config = dict(
    n_layer=8,
    tie_embeddings=False,
    lr=0.00173,
    seq_len=512,
    doc_mask=False,
)
Each number is 50 + 15 x the weight over its row's rms, rounded and kept within 0 to 99. Layers, rows and columns count from 0. The size before them is the row's rms in percent of the matrix's.

# up: layer 5 MLP up, 2368x896, rms 0.0327, rows 638-645, columns 448-503
# down: layer 5 MLP down (transposed), 2368x896, rms 0.0318, rows 638-645, columns 448-503
# gate: layer 5 MLP gate, 2368x896, rms 0.0321, rows 639-646, columns 448-503
up638 106:40 56 45 71 50 42 48 66 48 47 45 53 34 72 51 52 51 51 45 48 47 36 75 45 25 71 53 55 45 62 49 51 60 34 71 25 46 76 44 38 69 46 22 40 48 47 41 35 28 47 51 19 46 46 46 85
down638 100:39 41 41 71 49 52 62 75 19 63 42 48 72 76 73 47 77 40 09 58 63 44 71 23 72 54 65 42 38 45 64 52 24 43 56 40 24 54 56 62 55 16 38 40 49 44 66 43 33 41 66 42 33 51 41 75
gate639 110:43 37 50 40 47 25 60 41 42 37 39 76 48 35 57 54 52 33 40 21 23 26 54 39 21 49 06 26 63 65 55 48 40 36 56 38 52 33 29 33 55 55 59 83 35 51 49 46 28 70 40 50 56 51 58 49
up639 105:51 62 47 69 44 30 42 52 64 66 48 18 68 47 65 49 37 69 45 61 60 72 55 58 75 31 78 77 28 51 66 42 53 36 61 87 37 56 31 66 43 59 71 36 49 68 46 31 68 61 44 31 47 74 37 60
down639 104:68 48 55 66 47 49 58 47 49 21 47 40 38 64 65 55 44 70 47 62 46 64 45 50 69 58 75 64 72 18 58 13 27 59 41 54 48 45 44 47 50 69 53 46 69 65 30 73 71 56 46 45 69 23 40 43
gate640 101:37 75 49 48 35 63 54 62 45 49 51 48 18 31 93 35 32 60 74 58 61 43 60 63 38 77 54 46 46 45 65 60 66 40 37 35 58 40 21 62 22 42 63 63 44 33 36 59 52 53 33 39 48 37 58 44
up640 103:82 26 45 64 65 43 33 86 67 65 54 35 47 56 44 66 52 81 49 54 50 44 49 84 61 29 57 40 52 71 46 58 50 38 14 68 30 40 81 58 44 47 57 37 39 77 47 04 74 51 61 42 63 52 41 21
down640 098:56 67 38 38 50 41 42 45 36 58 28 43 39 48 68 33 29 34 49 59 45 69 52 62 59 36 44 35 61 44 29 53 51 69 59 77 52 56 29 54 43 71 56 41 45 36 38 40 48 58 70 36 55 53 51 20
gate641 105:47 45 51 49 74 38 66 38 36 62 62 52 67 57 31 55 66 36 34 31 40 47 20 20 40 49 32 51 46 49 52 50 47 38 54 43 31 69 12 34 58 51 72 67 56 36 61 47 52 71 45 24 48 81 54 55
up641 106:58 49 65 51 27 76 35 48 77 62 47 37 54 67 49 52 64 55 64 72 63 38 68 80 36 54 43 52 34 35 93 37 34 66 47 55 41 18 89 61 47 42 28 29 49 61 47 55 56 39 73 41 73 39 39 57
down641 105:37 37 60 50 39 40 45 72 74 40 38 33 38 63 44 51 32 49 63 49 70 29 48 74 47 41 83 43 50 70 37 27 52 50 43 62 80 24 78 36 69 55 52 30 58 99 36 36 25 25 41 80 84 35 45 64
gate642 093:66 73 72 50 60 68 31 63 51 42 67 42 65 71 54 44 52 36 18 29 64 56 69 50 62 62 38 39 48 56 64 52 60 33 37 37 45 68 56 51 57 69 47 24 32 51 35 45 51 53 43 59 50 57 57 34
up642 095:69 54 52 45 82 58 38 50 51 63 47 62 43 47 48 19 50 39 48 62 67 69 32 36 50 36 34 43 55 31 67 49 51 32 60 40 46 52 45 57 75 49 40 49 47 54 44 74 70 45 61 76 53 63 31 68
down642 096:37 45 63 28 02 58 52 50 26 37 58 66 46 78 48 50 54 50 42 19 51 38 33 55 43 26 86 62 60 39 50 45 26 72 48 49 29 33 26 33 81 77 71 50 49 14 61 50 38 36 49 47 55 18 86 62
gate643 094:41 45 45 31 55 78 69 37 50 55 44 72 50 60 58 36 55 75 27 27 55 52 61 60 52 52 46 56 65 44 39 49 30 30 61 20 71 52 65 49 53 74 46 48 72 32 41 39 65 64 23 46 44 22 42 57
up643 096:95 31 43 41 48 42 50 20 50 42 45 59 45 70 51 51 40 16 39 41 56 55 45 20 48 50 56 77 19 40 50 57 69 48 90 36 30 34 48 75 62 56 40 52 53 52 59 26 57 53 53 72 52 67 62 73
down643 096:38 77 53 29 75 58 67 43 47 60 04 69 74 69 20 33 76 67 47 50 51 39 55 37 45 60 46 47 58 26 70 67 52 48 53 29 63 34 35 48 33 62 44 25 44 38 47 66 54 54 48 52 37 54 85 49
gate644 094:42 35 37 50 44 73 21 46 44 79 72 35 55 67 48 70 45 58 32 92 52 40 32 58 64 50 16 80 40 62 45 41 66 66 35 83 36 52 31 57 62 57 50 41 58 58 44 57 35 56 50 52 57 46 61 70
up644 094:40 35 42 65 51 60 36 41 57 70 61 28 49 39 51 32 48 49 28 34 31 39 17 51 53 43 49 09 50 73 69 46 59 39 46 58 53 42 66 35 54 73 55 62 91 30 50 45 56 28 71 30 79 47 45 22
down644 095:41 65 65 65 60 57 46 61 08 54 50 43 73 45 64 33 88 33 62 82 40 45 66 44 34 22 61 60 39 68 74 33 52 17 41 41 49 67 55 49 79 27 66 34 48 18 57 65 52 41 67 56 81 65 45 55
gate645 097:52 52 61 33 52 52 64 60 50 28 65 48 78 69 56 54 29 55 49 46 43 75 62 58 60 11 46 34 26 49 26 53 66 45 53 59 91 34 21 45 57 46 32 61 87 33 51 35 34 48 37 21 59 54 34 52
up645 097:75 52 54 34 55 62 51 43 41 48 56 31 30 37 51 56 64 47 68 50 46 58 51 39 25 11 49 38 32 31 26 66 70 30 47 79 80 42 45 50 59 60 33 35 59 54 25 43 43 37 60 21 50 60 61 43
down645 102:32 41 76 67 55 33 76 29 54 50 39 42 58 39 53 66 57 63 48 72 50 67 35 29 21 43 31 45 60 70 64 69 62 32 50 45 74 47 75 39 46 60 37 59 49 71 92 58 45 33 51 35 48 69 44 14
gate646 101:43 45 52 39 41 60 38 41 48 46 45 36 77 87 26 67 80 63 45 80 57 40 45 34 50 56 60 36 47 52 36 55 57 63 70 40 00 56 45 37 59 36 74 57 47 47 48 66 47 48 28 43 20 48 78 54